{
  "n_layer": 8,
  "d_model": 160,
  "n_head": 2,
  "n_kv_head": 2,
  "head_dim": 64,
  "d_mlp": 640,
  "vocab_size": 1024,
  "activation": "swiglu",
  "norm": "rmsnorm",
  "norm_place": "out",
  "norm_eps": 1e-05,
  "positions": "rope",
  "rope_base": 8760.0,
  "rope_fraction": 1.0,
  "qk_norm": true,
  "attn_scale": 0.125,
  "bias": "none",
  "tie_embeddings": false,
  "parallel_block": false,
  "init": "normal",
  "init_std_qkv": 0.0361,
  "init_std_o": 0.00903,
  "init_std_up": 0.0361,
  "init_std_down": 0.00903,
  "init_out_by_depth": true,
  "optimizer": "soap_variant",
  "lr": 0.00573,
  "beta1": 0.95,
  "beta2": 0.95,
  "weight_decay": 0.05,
  "lr_head": 0.0101,
  "warmup_steps": 32,
  "schedule": "wsd",
  "decay_fraction": 1.0,
  "decay_shape": "sqrt",
  "final_lr_fraction": 0.0,
  "batch_tokens": 65536,
  "seq_len": 512,
  "doc_mask": true,
  "train_tokens": 173100000,
  "steps": 2642,
  "dataset": "wikipedia_en"
}
Each number is 128 + 32 x the weight over its row's rms, rounded and kept within 0 to 255. Layers, rows and columns count from 0. Numbers have three digits each. The size before them is the row's rms in percent of the matrix's.

# layer 5 MLP up, 640x160, rms 0.111, rows 243-415, columns 80-159
101:127123195088131087110167102116089107202150149108121100115100133154163120163155124112104178119150059189150123098133102132122082136095134102113150145096083195159153119078135073123158171128156175142085151165151112129130113181123113166077096153
098:130136087133118139111120132150112095145123142133151084114044132109125090093174064147115072073120132111147151080128126123150176126181108091169111155214141131211182125136156127072113201106100134140095150090081079137188167210123135133133197116
100:105183063155208135100173113204148055158172143164117119134131088129113155115136110143117104146088108112101117103124132168129132053156118130073168156161126117151115161190155143110093117163136113100165158110143106095134133113145166163140178097
098:092153027101121138116183109159103166168078120141168128121126130036166135146140155135111175069137140100123166077107101107135101155114178118166111122158096135087129123123115196092120118092111071186087081085122179128107133097100170130121161128
101:133134107100183153077084188156090100061101187099128113149184142123147119120171159100089175053099118119131120118108147107145094120130151165125096134059123115154113159050118097153215089128105162167147110110140125124153105177124158169138125139
098:116060177158137099120109100124128136091118128148171085152096137168100120129155141132095127206126052163132140148169131110071140130176099105081134112115116087089150123127109190077148173108127090144157192154125139070180150114123110101082115111
105:123085162154123110141180161127120167155103115151122158090120185157171100126079120134131117102128113119075115135140155107128069117047165108107121179109127147162125145188085164149171085170098120166111194126146147162204154082157118106194089131
100:146190118115116135192108152117100147106170100088163103099125098105102178154112203102091158170128137142097096139088124074118089114109142067147139133154149123043139118144201151137116132079102119092117096132173189125120169124072073110159123162
106:160110144113136149084184146170153152139118167101065147139109216153093103117104156086110142107049094109055143136144148106138199087124125137083065132128185165130071140132115087157146164156145070107108105112142068194151177118150145052135092135
108:188143106159115132158131120110151131119112156144094147112165104137075164187108175138202154152060130160138142089137042123168128108092118141117047101159085111169098174161086102102158158166079137103113176116096188164185179165163091125154154129
101:178143166076123150062144161160142173144117103124139148092144161097121134086102116157117096061183090163105101165086163121098133161122096122099160094126179118158157065075157146088158132129162094120140175150159093178172117117175135079122091108
091:114133113129171095141110128139075115142181202092121171113151143081083123149103089122149181116154182161172159156111158149091090128205153130124155183116122158147131190144214155159185193117133151090143146148173151156059096104138145134160123165
104:107065146104132119084092146102111170163138141114194124119089128119119147168147062127126162048143146142079105134129132094144162129165123116153122104125163113104127129128105158159144170153116099149068168143151107137154164136073135112167124178
106:121098184102089157153145114161113123119096081157128047078150133130198131165187107100137129116092117145121123123161142169102190139121055134080198138126135113116163133169169131086107180107074136077107164074166142139172120119166095123149142117
107:074129114183115122143097076087079115082123073107136164145132137181106103120124098150175141135131102161188089125106121141152117122186092108147116152195215141079105167107153164179173150137140160099145106120107122089116137152102118142160138140
096:130079109145136143172132109145088092125175143081133125119116141151216139103110081134091132126150137114139149111154053126051124152179140098107143141090081149132163088148182104149071186109100160113110139120133131163108139063120138178142126157
098:119144154156100131117150100150094149107115140055188106161104120149108133103145119078107143144138079176082175069117140133112124082120157124152136160131092131152163068116137094199111137106128110106055160123064139135127129103206098157084092145
105:079094177123071126133169090178158169146155153152120157092159033171139183118151115133087070126086106089110134070152112154076129136131083137148163172201116134126152126124132144141106147112110129131099120098100155122109133132102111149173149173
101:170133152092080152145162091108138082179148109108115113140084105108126131120130107124165154078122156126111128133084250071160150143090128155084090169100103144156174155081150047146138116095171071167059131057113153145122091100160117210097165070
099:100176128119139096084169109107103118133135104092125178108115149110095113055106144138077068133119135110033130164078113093135156117098153106139126111130155106118143086113164152143137157049170161159084172125195131131149124148158069124082127153
099:132114197148142141090177132113123096099125159122136151093104114106138121109093150140138146134118104118105137070141114128083120124179166163194132167111165128133111131142098134146153116129104192196124122143116161114028137225135115139152101119
098:123113130132117092121130112137127088125104171175107092117167083125098098142127108106141152135163139102115137094101118107152103132150166111138115155153225128134106093116145088062130153166159072136120109080160134111189150187136185095089152140
100:088041124133121085166104099105120122133104174071090152153133158151086121155141168107170145088122178125209185133135110090119108118120096177154101105098141178126099098133147095144189142105061120134139052131139176075212127136046096093160111122
094:086147198148127158129114124105138154115112087099167104125110082076064088108154164126096124098094136221119201124177096129147109123155105103097222161138111089135193087166175130133156171127111112122153181106109161158169098130098142106099147145
096:101130139094143087110086133166206062144150158099141136147194163190137108135156106169063140097115117084165066129144147169165172171146179159112122112132139176159150127094202083055092134129117092105093125122056160158130158158119103160102153124
103:092139128171141122087111134099172145092169147118146173141150129157112138120094092131125147114103174083163136084093144145151094128126162171077183075133218175128050167150109218161118139146124110162095155113092168113072180189197070144071098152
089:086114207142101066161118120132153084138152098115119131107127153125142148104060117171150090084089125065117104143119107140108139091089151114179103118106114121108131134119094104100115106146137113083160106175146175137122108121117122211130090099
109:164127101153102124143142113090094152075147148093073102057148158148149150135119179133143142145094119159125182076120118083119131108174147106073037082119074186126132137166147094100077128145156152095154193096101152119178135112059159121096158127
111:153103132169110145091145141156076140128118103149112157136146092145105122115130134093124106097136108111076114133149133146100118059178112117172097154099130100097139150088171177069099156120191176078207113134056107124076186088104171151146103132
095:093186151143132166144082119181169152087121151162162079147144149143123131124115117189142018170191182109122124087051127122110148114133159104171134120081145144105165138160150127098111058168140118135114146147102183105088096146113114214157102186
103:133105168162137147057080050075101088174086144096077108136129102124151083141159082136115114080157153097105158179107161082116149195095141156171104127124138106151169118093068135175067136098154155177145101125114153155140075137110112114181167084
102:140130121100207150115101094198116144150104162122123169156153162084072135183074077141111077132061135100025136140120107171135081163110194109109126069174150155119108145094120143125095146117148146173138147118125182159135094140133167102148173115
096:145160133123110152088143085122074177087121055084081135114141162075163161102176050132133146113184110125085074104115148148154086145156119107149119093147085126129086172106092102144090124176140098101075103083090076144154155097174200092139134131
110:126140126148094155120173134092112098096185173114166131141144139149140138143145128120146127132102206146074075137114152101084163150089107152158116115130126138120135193161151186065155184148152213136148171127191152154130109147158146144157111170
099:119098123163078133160163188134128135140128167153132138092154103125143093181104157103132142130158116113122149189097142134164194115122142157116102167151127106129133138128114145099157097136121129156188087115077151025149193176104114060083182181
099:140037135129064110121122166132144118064122171124118103105114127174096102160108143135106078181112113096081086131172122143096083135121141177171163154114142090146076134123154205148122174140165107143130146135149116146154117124052121113188172113
096:151071148187114108118071171105161135099150118095137128096191149137115117130074110128094154111112149156112099169110126075116100112163170158094123127114131162120144085174125091133086121127122120127195116093080167131147110212114110124106114144
094:054091103115131178192161116156162117159148142163147093134150072107089121148106161094082133140129122088151100092097075134135074146209180080131131157173121109142132079116092157120167084122052165125117159199117109092155094130155169104136129126
095:076100095106092131174115140139114150078203069118154100132134175126136182120172133175101095182098105092116058143109116112097087150113093138144162137130099127127162140152139158112110165114138105159147155196082151110107072146086118088178131153
104:154158093092164107154107150135184147129146131128130148133109144152134079131124137159166075098094107122109084111114053114101161066181107108176136117142099155076147133086109118032103153095140185089132138126108166130145130165067135074118088103
096:123116188100193139132110087080095136124105136137108054141085093095114124135134125128105127089134150113113153139130114111166165185173119131112131099159186150099154114079090132121114127134138149170102170077091072145137126110132131142024093100
099:185064152092060127082120144146061098114104132109111122036146124150166126147103134147161142139141173189146095084175114141150066153129139114112172141141142144117105150129122128148191152137190147149104082116136189112170206146145157175107116100
097:143118070127159108119143109123091151135164090156090124134104154103127194130140201148125117141088112160175114088122173148169119166139190131129084119179068102134133169091084142123107087131107142077124108167162118105153113154101167128120096128
090:143051162080168112163065113131104070143127180122142139131185151106128147112130132083153107115080134182102078147156089114106030106150165117165121136108180143100194115142091140152128188150075170136193125111155138080131132110182119132167174071
093:136062123074145112123166124123137109092047120132078160175082122153124084076156138060090130122148125096147123126096096133127156151143079175115157139139203122198154103109151118113176140120114154064152132085106149182116109097131114129108084127
107:135131132150144105134149136093191094186161143111145135172144140110174168149053136205116123093098153172056148077130132141122152069170140149137149154154105101017161068110126151086158136204131137073103170146146161147146103151139133169088119121
112:098092076153146171121131109103140075115124137102073209104174088146130126136093057099149158079188081128089095071137119089095161079131160134171130159099104131103145120177132174148083202118146160113123119128150175056076152102101166173153134127
097:136106094098135097061140122113113127128140213113138167106114122105099132101087107081193193077094095127066190110118133105146100144079122129143093092085146160185085133167116106191107057111090158174172074099082071114091143171111160178154166086
098:157122140105095148169172112161134174102120104084146172140104113116094148107163191157098182132125090136162061097108166157122151140106106059135175070171140146103145135092149118168136142166134081111141115147157131091162085161117162078124103116
103:127121159110146156124141143034140109167093078137141154099071140142134114153145131145079071175189151115166126067111167134161123152157104200132139095142105097130155091125160170080122171142119102122101072139131112135139117125151111165063099128
103:173185067181097089109115153151058138150140124168144095188136105163125110158138081118120111153105139140133124107158132136129125175150072070140119111098114127099081126123100078168092139102085112067120133131174160128133081168106076143165099131
104:162106134119089120126117195161197108156095143099092200109126161197127151091105136112110072127099154135165173151164158139099121188139118145085128108100123149071132192099069160048097127110155149107080170139163167170059123113214133138138152148
088:107145106120147159163137104207122113158122121122178121120106138126106122121112098084150163117235128114095144056134126147158140142123153152161128163109138172119102198128091157134102090088196107098098148136132084129064134140143172120086105097
098:128134104053151096172153064172097085118134124106123132166141171148125130092108180079059162145146161118123165131095178124112096072166135135182153145140130135187116096157142129160162154117100146107124142099130166119098077089094162060116150172
102:106154145067174142140109121165116154098059166174103159120097107177101108088137129091196111074135149151111134106140100085075098199105172118110157135144078142066136163152112126150108095082093141149168110150156119135156155107078110120115139156
105:204104154153202089117131119109131179126128121126067108095154092156072175144112118115137105110172113155107199103107099154131176109070106118055119150117101167104142126132095209093166140144071153120125164152128096139119157111108098066112143124
106:169166109148116132164095149172137139153080165194133152089090144105159096202136110146158164124137105149093070155119177142104154125098066081145148125085106182121150147117126130111080128089117087147111092133099128150094118153093117082102113129
099:113167143142087160149134164100190095140040191196107148068104082072145124094118122115111170087062092135118113103093101136126145152100131089105108091156131145135148134190130135112118139057137138176154135113099168181122139129129142137142104178
099:171153127119111124153100118102111138124094130099130087122110111154131092110087080085075085084115122170149096177153147175113119096081121170124126048120125153127168177135049152052079174085154116130122167114188105095132161156134179122106127127
109:126122147148080146127159156173132138094092123090108119141135092068099147123115113097113122156132138077099156119141046148117080120130183057162143159126116107144161070152178122119076103120110076127143151159116105136131151110089122103114086140
094:122149108123162117128128124135122130149135152165185150138074168128099172127088098136156140189142165090143119099108109115166137162100180097209121132172099137073064091144112187086141130142192107156176084126120077123127092097167104152181080133
094:091169146150118053123145132145072079140094156116166155094141141169141116172092132108168097159155132059103084135101120091145095106150070130085164164094127171130155164121107169174170118103158126096127076129141111140173111175060149114130172093
098:126179146143115140103168182107150120118130157144098115044153098143075091155145186161148176101156090111113109112101098151130116158120229102122100073147157116123111155164153151144122156119130108110073096097169140118078137120165177115162187115
103:164149178121126105174116076158092065141162184107124120118173174132095101101123123112134147183126129071118105183134171110102116109197137167099163092134160133113203093162130102163095117103102141161085151127041143143120154150190111103152175201
091:131141174130142093093127081149067098115148133155150061137171113091155131124101055132135096111168129129137193093115155142087134151085144093060180131122080134129128119148177155123090114133135138167136096120124109145125035167073150150160135152
099:104080119089128103091112113126122124161135124118042138143106119133157121166137122133109110119122126159170147125132156117167121110142093176130096137181127101098173070154075120156183142152115073160141108132147102126105147100153145241131110123
101:190135155056115110201148104111125087128171112103106147108175132092167099091117102151115143191180107114171143131140122193089139100101096079131176100091186133117170199145132146157103154140171176125081113156117132134193151117109088144126095158
097:084155145094167147159124162111122113108139100106160126170025171143106139111134134136163129084111077094095098039137120086107214092148157089151120099117126098141167073172160145134113166158176176051183202107098095094152115179091080113175151102
096:117140146073090087215192065088153127125146105132120126145169086106152101203140148088099112131100156093109131132153156112125156174170136134092091065153148183094192131128141138112086178109094122090153122085099145049149110111165173123091129085
090:136155164166126140133112108115134143167099093102095111171139118127110136146046085162178101104153131128125124131094150118172124076090109205156086106142163125175160125169091138165092186149107077096139087122070124163089100085122127077062173146
098:087171128190156092152134104101113155146086085124157086106210143161156090148179142148072106119104166153134157142076167158135203152148109098142111169138140171101110162127149135122122174126162128147190113154140106154058117090083098114119121174
102:072152139098181097111157177118135154122087124169112175172147111079193104081092089142148134101167161136160117087037135134099114208106141204113092133084151179093096124158086159109134098095147138110128108122157132090141099173140112118166110126
103:128144110132110129148107132154136156150123078144138135167122118105104125117116141132042130151105140106090122102110212098145108131139104145091125140139091108081126078083134131125129063134167153158156170185164168126174161102185097165088065114
095:143108171148074130178153106156102106151141159121064086095127129094127107119134135180099068163139172149155129184174117086124103144141168111089179113125074111133143161106106087182122102146088121130124128086127131130102103111115149064121080170
099:166122165140154091109200105179150139119117157159110140045095090154145127165162099122040149131062191102078042126132169175173151107121076183149154132142157137079117123103125109089102138154144093133114110150080168108120134095128091130132087122
100:192149155122156146137108106125130140128094173115160084135176115102211145119078116133152111073155140128079221148121110059157127159136137116167159089074136182178159094093167167097139161093160109103167091095138148108129149065086109135110094127
112:107150133186053136072154126124138084145146114097145124135099167145092140069112176120081192079150136130136148222100062103097147139149115141078087167140176143106134080121140113129160096092124127158113151160141145158096129153131164149172134092
106:134192133120131115137134202122135169097066156178097109168122124172149064121164185142134140152116199136107117125097156113123127154104117093093152133084134091117076150161093132176146119064080144160096154117120100136125083109170094151104095153
103:069128110119111101100152139155125108116131152097151069171147094203131122081072212177098129135132144112059147116168119198096093128124083131106168165098140125152117052112118110151150170126122101136122141172107150142131147138125178165151147089
098:143158112162087144087133172111075127099144117127115102129109142137141028198162155124180170130218136154106106163155140094111132186076111128161151110148118117130149123162141106108109172161107149126141123124151164145149122118148119181137131116
098:104089147135125196111175134125135211137075144197085173058102136150151097148093096141136111083125059086134118144150131088131133073150128086031060132157147128124108136165196109095077173129068123098159102160136094124070140099123162101096132176
102:126168109216100130097082164167168159183149124147140123099108120146114124084110091120076107105136122126108074131148161151152089121146073097135117106097128089124134135153128124135162155150108137138135123098114139122172129071098199145164183138
101:125150103100136100130178077103149143111116162138101115140156118133132109068082115155106123118094131139171176121080127176111138115111148168148106084122142073089066196129170117174091157135138089130100114148140115103123133172150109168128129059
096:150159124185134141125130109219157098116080110162139138124185037128126128179149166064076087118140118119133163095115128158104152092183103152123168213134179119106139091131119127152160102149107157123043165106171100128137118142116173113105168189
097:153091088187130091143078077102107123093105160129096148162081149162122102142096136120091168134133082121148092136176154123064232101122058133193124168125105121127143161051138116082145149108165138149099109155106165078132147111085145139156117168
098:172144158126071151124135111123144121180153106138155108112182142150149154136103172112145144112097059146049149079104087123158106114207180113124166110106150152130095157164097092084159070109088163149093090119110150096131121097166101163112145166
103:075119182152225120078142126116098082119151149127116169165113171111139103161128079078159210056088090101125189088131148099185121140114146114097123145104139122172146112128084156104132163153117165125094118045157031102134139132131146126157234144
103:125132099114160139107153174122125084127142119153107134094178182202115128148121184114073154184132140115135115153083150155104094140110123117168134130142106118135170158130140152147138142093202151089089095074144055122149110183121138150152090103
103:114134123141122099080134154143100117135131188107074142119153149104048114129139136157130159093175137164115151140116124154072143168170129161088136171179060134213141142094121148136134124140104123115182143152083128160165130149146219112068124085
097:115119170153148131164156137092103092140161160128180168094100151109109151152138112127124150154100169106065116101111186138116111136119140089080141139072061126150111160117156129094106126195123134092133197170143170117110115164146143144092169154
093:146092072144068104124172145149122191113169028111118120126105119121168117176175160143126096146074147185140157133105139145005137125101102082133158129125114099122139091179160130095079148135133126146109138146147153104077170126121149146155088092
099:139109085133094115131097117121148173136106107174135168141061077163118103138107162110109155101150129156140133066136128161121126123134094089150099145150174074159177127052140136093158130121086138122125133109138077066112094148173137099086134165
093:165082096114154151128189186111139127129181127073118129156125161145074088087115101076090140130132086093106165151124070063116170176122147120099087107083128143077100104099082139074109091116104105108249081047135153148098117145116104144116106091
097:054160133133114118135092140162070213154072139109106150103150126130106104143155166156172129119105194156060126119120125142141136138138165170152137123114180146097092159137112107135152098094152090118081214116157131181161119113136124113101125131
100:171181155113126046166128077082117150151147154123149134128127132145158151148129138109113119072161042075098077187104148119128103143026147189120083135099140110124149079143074109098101154105087086118131110101121093122148111122098096112164125069
090:133204136162118169210106132135089103093193157131154151123090148105153112101107141104119140113076146119204160175124149118146090095187113087117130139159122133199152110119130127128137117166166095096149151154127081142065174153122117102085106132
104:125147117172123112184158116158189126070125136152167109062112081117122109099080078126130136141174108126170044117150147093138145193140148118109115086147084109101146136131169101188165147039124080115061167114087090083130153054148176086138142111
099:100128150137030146112114157063109159165133150077163163170124083106094121093100077107077113097161167125121173122092064156081152140136104145123216110161187140185129103092170116095193132158070169149120171142097130073139142109135165084127124108
105:107141142165126139117094154120137160143135139082150118176136115101127176109113164121140096080095160166141127088171068120125122147095126059102159087112100174131140108197103111090099112141118126128122139112156108139156209064092073135160075090
100:139134171108117170212133129082066125117112160125134212168123149109114122119071066137099107179151108108133173085160179089129142191090148163144184137135147127097127142165137134137092114144200151140150132099145125084180088140156160173159114146
097:128136154170154097112163141124150176104132161046094143125135158177101153112087179205137094216150171119104120183103145121121192111148117128156107143134084116138097190082168111132177120134086138114117126115140121116108121146181118132093139082
097:200156187109177196133110120087126114062106142133106087121145201140199129134122091117099084073169153124096147117119142127122192135148193107170132125158101145114157097056121134133158157091137140130133119120134146127162112115112093143138118136
101:130150121181119085130169073110081150106087131141148145110145128147124148224160134099135124164138106157114137078119107094133113175152130141105126117113133193178091084129091089058197126145082124102142135165125123119140124118094114121113060111
093:158131150116112135107110189154135116160125134111117067081094130151112148111152145082196145104082129135097127095079127106108077144149093097135157144191122146136147125155142164161169169166094112172089089062170110133153142092123138132115076125
088:138102113174140119126168091104099125118094063139083106122142098089109144158087062119116114152081155171152162121135127167193057164139147155158112148149103126144096097121154076146132181218161073089117128156110126146136159131063114134131111131
098:075182149168124124114129169169114154070151115097109140133080116123136114070139158223160128166117168196084132163111138132098157119119146134074129175131156177202101123129130134125111116104155071081117152120202134110098151165161144134163106138
095:151076060173178085152178124223124102096083148070129129110120132073098126123122109154131092110118081085148134100136181148062135143132098147155151127155134125143133175119119162158119081138149106109163153107107094090129110162142138177124118125
103:104136074134104073159111146110183128087126126130120113147143154119136113111051143141086139140107118123078124092118120118113144140084117125171105148106105092099057143057164183131089204076126154092121146120129092125114116168086105134141159146
095:107133097085160182157111121109111084102164118137115163111105153170133113120172101143116094105174150116131153146104164167124059083105155165128131157200165197147131105111152117136115111194119162170078163058134087080107207098143172149097141144
093:133123134113114135113129111163151136117134130185085171118074141133136150083120132110132062102128150093129154100142135134130093118086171149120083141159134165105116121127123092116096090103160150125135133177134090165105142114163062140114120151
098:174149108120130116157202119168133082123175112123173126092103122123101063148114118157095077121140150089171081202182107115170105144104222147159178084110161084119115135116102141119135117132106128154126134200159196105082118090087146193107170097
101:158142133138180121188115136153116145164114155157114097132149113153155109072101174175125180105163075155128114149151155146040139076165100123136093157154159146165120126134209109067134110115137073199122125104095107132101162132086186144063154152
103:142130192144165072134162095136139175154121133169175069132093140121140044180148108093121115154106162121101132108169173108093110163192084132140062148141145163132132086159148174102115107132132105189128159200122128112098143133085148147165133109
091:168164177173162133132159134132179054108130175138071141167141147099108171153133128173161123080161141143101112147135152058032111154111159081134144098120107133080091145124158088188092113078131174101144036180172128109140140135125105134084142163
095:193104103111160089080151102136091178155106149109104146065106105144149136182109117112096133156085111192139128192168164115107158043079145144117113109095129149124112172160145109059149136140109107159091143130135138073150091131144140148070126175
100:131144167148180157081141090109158080117155113135133147100196150152128067118087129135118135061130086126150118094129147167151120111152092142204202107163105132101126102099101166189136114176183172090090204099105164154147119103121137196120131136
098:117241094140151075127109127145126103182161133148142148094086127155172149165104099124086104108077163144123127131131118157107087179142078085122147138079126123144131134090129139133052190073081153170169075125172157127099119113108149117156104060
095:097171173157054166154084114141121151151116091092094135100152197189149094171147128113148124110140137133127157198155076126110105100106097092148141094075168181110076127120111111132105153140067121135169109083142180167123124143144117145120088075
102:070101189120072130129116100113138127116158116130133149111145165132128160192118145143122128102069176166094165127175115090188181132053082066121145194101123129137093119174137144108147070151128130096160071084159073103132160103163100062114124106
101:137109102118061027129119183112090103091089109160109146113118119151144151097103050120098111144146137073119088105134168146132190110179129073134104139095107102131155192139086087064114103117148142193128133132165153094135124164148119106165070106
102:102165107082148142103150110142136114130085161140148114145110134157143099085085100091154131134113064121117037100088079132098148150082144146126138211176109130182139164137129065142182134117126131161117114150129184137134110112025100137102105126
095:109173115172186132053093161135151123093117153134098120135124132101145135168085125129135148142163101136106117140123124162155134180127130144102167100120192128121114131077146133182095076123102117113119107183107106192164179159108159113108176100
095:136147166097176110186202141088164119153124104069126157156170095124127167120112162128142135155150086083152142149190085093136117063102200146127069157107142117096194164191128101132116156098140126139136191136144157081111132100199133135069135133
102:125120076110162158061089107109070125083150049086159145157067090132126167238104134123132129105136119154086126112179103086146117144133135104069139182123164146212162131146177115102141132118135134137139175110119111101128114100121047123062113097
104:085172172144075170164227140126118108099044107077155149066166163093126153201114133166179104144087093164070116195147161154159149129123157081103105141143127111094083121136120130146160144145141096134145142180183157123082157102119076138136145127
097:163171177095103134146181173124114150147171127158119138140173164128117130093160157105163119152127127064159159112162191185033144070119096188141092129146053113138144152084129166152136137106132137108105105151120122145120108077169133156133098114
104:128146140115085128110136184111154120183110194120141158166189133090149128128104125143073143140108100110096139058090144126141156112193148145093124172102109145155147113179155099111128137105182163175122159101050118138067133091047100110108188179
100:130116126113110110103145143137172138118153103170126174110098165057060125118153146128098137123156090152084122123113136154074113134107115142122076134089131116204080198139148158178149197161124130101087142163109102133162114164158117113115121169
097:114144134115167130141159163115140163155129110103157119180113209118120070139115153142096100135171167135181131148149077142170100176101168127140107040141131193101166125114125134112172132116163161101106109100115100135132122178113112101088112192
098:135133141102132127104096187111111171078182190107119153114113185139116141131083163125141127194246155095142107076146117162098125104125102124160117130073125096123128134097133116099111130090077161121199038137132158140111160107137069146147155119
094:118097138137157097137095128133077100161089170131100134101132134105182117094096124118125090137125119103155111158136173092143129182109150216134144133140167160123076191122113109166086163047134114090113165116151147104119111163114173161107155107
097:171123108076185107108056173053173118086128087171078153140137095142090144129171135184135130088141153132162148090142055122147121124159143125123121119207118176119137145067140102160048161085127086131115142164126051112146081093192120146146126133
102:139160109192134088073199104179132123114128105123146082143158101109119092179142122084143146125139082148129141147129140147053104130144062118144117092198119104188058109062084134139203128132096090125103185087130140121106157098131105094184167190
099:071116105148096119166092091225127118173173143145114141121108133102096080131093136107156083157106143123127118218151111089091173150151129152109116077138171119159129169088091137141152113110036103117156186150131138097115142096146140208141102129
099:178151156140146139080164167192113130146102162089077087109166132170128147140106167128141173157080151125161161130121077117107134149140097148136091093122069144131144134133130099074116183081106095112087119123122123121186148070124117092099088127
104:122163119135131110146106220104199127103125160088117101146131125117119163113122124197131096125091112132120245165093098162161093126113061126151156186159123135190115127100126091078124174158141085151151141101126157179132137091138114105143145143
095:091118187116094122109105113154133120134082121121127097131106173054090136100100129135143177096152106130175131086100109148164114121118098155088134171138100126155124071111121115151120145155074087085152104123120103095101148106073231131079210127
102:129107152072090151116170140175133080115143114078118173157089132160091119148194181164135124113125158155124135101144106113173142114093120135055107147117153153213126127150147154126095111129124052184159137139102126135139123124121137146159161156
097:148167135056130172140127156105115143164136108150130098177115092160109109145129072134119162163157084100152132139111123221118162120100132085171142125158139125126124140101161173147098125153051121120119101220113140109101151183087092115166104142
095:117139124092171126144127125166098062124088171098153170119154142090090127117139061140132187127144114156127145128064134117151080140127103096127115074119125124084120123132151104114177161151172098155038142124153131169090138108132179209166100158
096:158137069137108130094082105103157127160107090111108135122172107121129048141202155186148145092132114134116143149146195181118177106159107189103120074170133111102166088103111146139125114108169163079107180117133123088117145162123142116146215124
101:136131133156155090103116106134124164150137166135104081099118170111174163124109155178140144138069113135113105206101128167130112138140175158135138084090111145138161134170167120136155083104158155145152086137173131148201149157086152154175143071
088:126127133148106179121124162100118140087141153124150153111106135108126130200185087149125052145126160168117117123127124127085149118205154159168111111078104121144159139149137119163153116152160114103032063120147149127135053103158103154094116146
105:115145087122145110122171112125157135131088117092154185175122102151085173098064150101163128171117095044163117120173068124172152144141116170119053193041166090082098123187121086074079136150123165130149133167121128089128164131124159171099120099
099:113127148124136164115200140079129136113073136059103142121140099109174181139114108104168175153142139145117118138141144119061161169118109162151151148122109135132124114140108082200122057107114098112116123105119105157214184157125131113078085097
097:102156109148157078040135173091161080167113141107118115183174146139164134094103092153114140162082103160094105164151073111137104116138124156149126195153091131171092136169156149137102142115141183101100101139168095152120129113119085107139095206
103:169046113123153144121124153113148111141139040116087101146193130170143142137166090073097103074135151141173092141144079138108102137146152113162154120135071141041159062130131171113142184162122080123095166104134122075141124145089149119156115136
110:103090106043103153108124100122078110156115141112076127115183113104106101100189103176101136143219104130110144115127170073139160102133154146095086097096185148102137116112137137111094174166156168100146085146078110174116160109180076133146129118
101:111139207126153149132128124105172129091072128185126137174172159150127186135162144118091128204166095149121059116112074146158180123158151183126127154088130133136083094125138169155134110089139141110115069085172147081125157115141142050125106104
096:147103123149132121118110169134153129158124126134168068077151122162083100131186125120120195117128126116132121115101109115146181116142163114196154088031104080158078113123115129149161142152096180085109147162162106086139109058129144148088143150
093:146126112126160077107138156142129170139053118120093097129148168135189119096140139173106178138130129122087027090118132093142061143131038130128125187122194127088066158205121072163128170133113134174128112112172144161119155134100129168120155127
099:126142134162117091106131109157095152075083193077111109101104140180112113118154130182169079155190139099113090095140175103099221111111175081116096160122128151167118193092185159170156135122080099117147073098114144103101099158163161162170157158
100:099138144111121199125109142104163134146117075068109137143157110095133207142127138134116190143118091121088129122090120157115104084130156131149148142135194064139066099144057113195115146174112135150109108057129133153141113124108134134105159093
099:053144131099093120098168129137112112107106142098153142069127092153169135120177096153099037132133154196136147128123154135084169108118135122117157112147159124119123097134133099110148143150081174130085079155169136158102147197171100150125097175
104:187095127120134124076142135095102112083158122213087139147133085090126113118140197185146142149146108177115135180154140146140109149113153093111093153243112138155125161117186103143090122131120189160169097150153118130154111133123108108222154055
102:082115090158083126090160088109144117113120124180086177135120101113149104082084129038206151091159106128116086108116150129032158089076110131162140168153058147115125176141128120152149141144158116151108149134115159143113118188198165096129112156
104:185137116086141062161076122150185107142128168161150114171135132129159129101116066110126184091177161147092089124133165084048101120143141125143097138140134147127132109100154106097138113178115087129141135132130121100127170110155164138151132151
108:109119039117112065160113147131186092206130128106121140113133091152153148162114112136158179112106082123094127159106117165141172167102181154107076095122113139126149150177098145123133101101156122149105124127187142087154123112142095101145128144
099:140129107084135144096150105069092114178133103114091125155124185112118155194148211083150197123078152156180188124133170120096135121173100120147124135190064126164143097144109069142174111128144059134101151124137167112142161150113116094127094148
097:177148099139075143109203125081111090111132110118112214132148137120097065125098145136164131119085102173137136113168078103080118061115113106104149161106156137108156100149128073138101130127111042183160126097143141144137118170093165105178147083
103:108119146153077144104099059200097148129115121089152177135115104069111123132151079124172137107057140080143141092094097089105140147144132133189175144133138116117114092084047122117119160108062176079093168117197113134086080137118107089102146100
099:099179091137117147137146123145170108136148078129062132158108145113170131079141141164116099141199115121164078123062033153129137156135157090152125160195142130095100127179193151152048130113144113159094169120148138170108123152177192087110125143
096:170120135089098054165115088176096155152125093077060126169100168129122099099118141057122124140130087156105109107164149104136214135151116096103118097135113168131149110100039131147107102139129157077135131162120120152142196120113160104135190119
103:178108133144157102170097128170129114151123171128133102085173149122092148106105076150116057152102121123076111107073129133070087061098104178080162160131156158150097157137121126103149029210056105159155153094117138098116101109135132108160119085
101:151079091133186106194168104116076152149189109158133080123096119146117070122116145152127074103053137103129142106141137105127158157141096180098102080157105142179131112115135142175147132120086119167140103097179102107068128116107125099156117079
110:144165186100111087148093133140166128152093141111152157091105175109159106168186149117124041162167161130095144154046074127144161097076200103111133116142081125133066158100098111136102218143107186089141127152102170108154111123147111195079174150
101:122115189080166129148117126124150180114123195105188098154159121129129106120093051155132159147122067071174146064110159153167138099146148152124081098128163167109164101120139101098172122114111120101150102157118128114121172118157125116177167120
092:144115122138129092102082155095208129045124088171160064144124141220154162079167138108135140126092132054122123147120208166133147138083120127161131155110134121105126126124159076148145136146115121091144107093139149118161053158120156083143142159
093:218131099084191151086101137103131120131113136135182146127120165167105115108171102170096121127105092145096136123182132110137093130180136084137137087117162110083135102146090169095086079134131086070156076055098171149091141120092155160120097125
100:123138087119137153144141188147112143176146095123147141137100125125138162153133083139168071120143078166159160111158171132120108178161105086086109130131176165119164153140121213096100169149104147090115124143190149126083082112140204112161098101
102:149091135122150170161138117150113117096116048174131151153091115099116165070034139088146112155155168165115122105166099143176132075130092141094116120133166163111094134079163112096075152128106111125172076087129104123051146089152108162060123148
093:110128182143090184114148129168129145223142168104126178096074076093083087126088102127052125097164086093096098155093139157140119166147162154117129123120213071131091144127129085130127159148154128116144083153106158090094101153164112126088088114
099:169161123125077106122197124198111138076118161158116101096104138093140159124165162095061150119120109099119121117105128144143108080138117128105092139119071093070147138123074148145102080147089104129175060096101140103127146145112179060155153129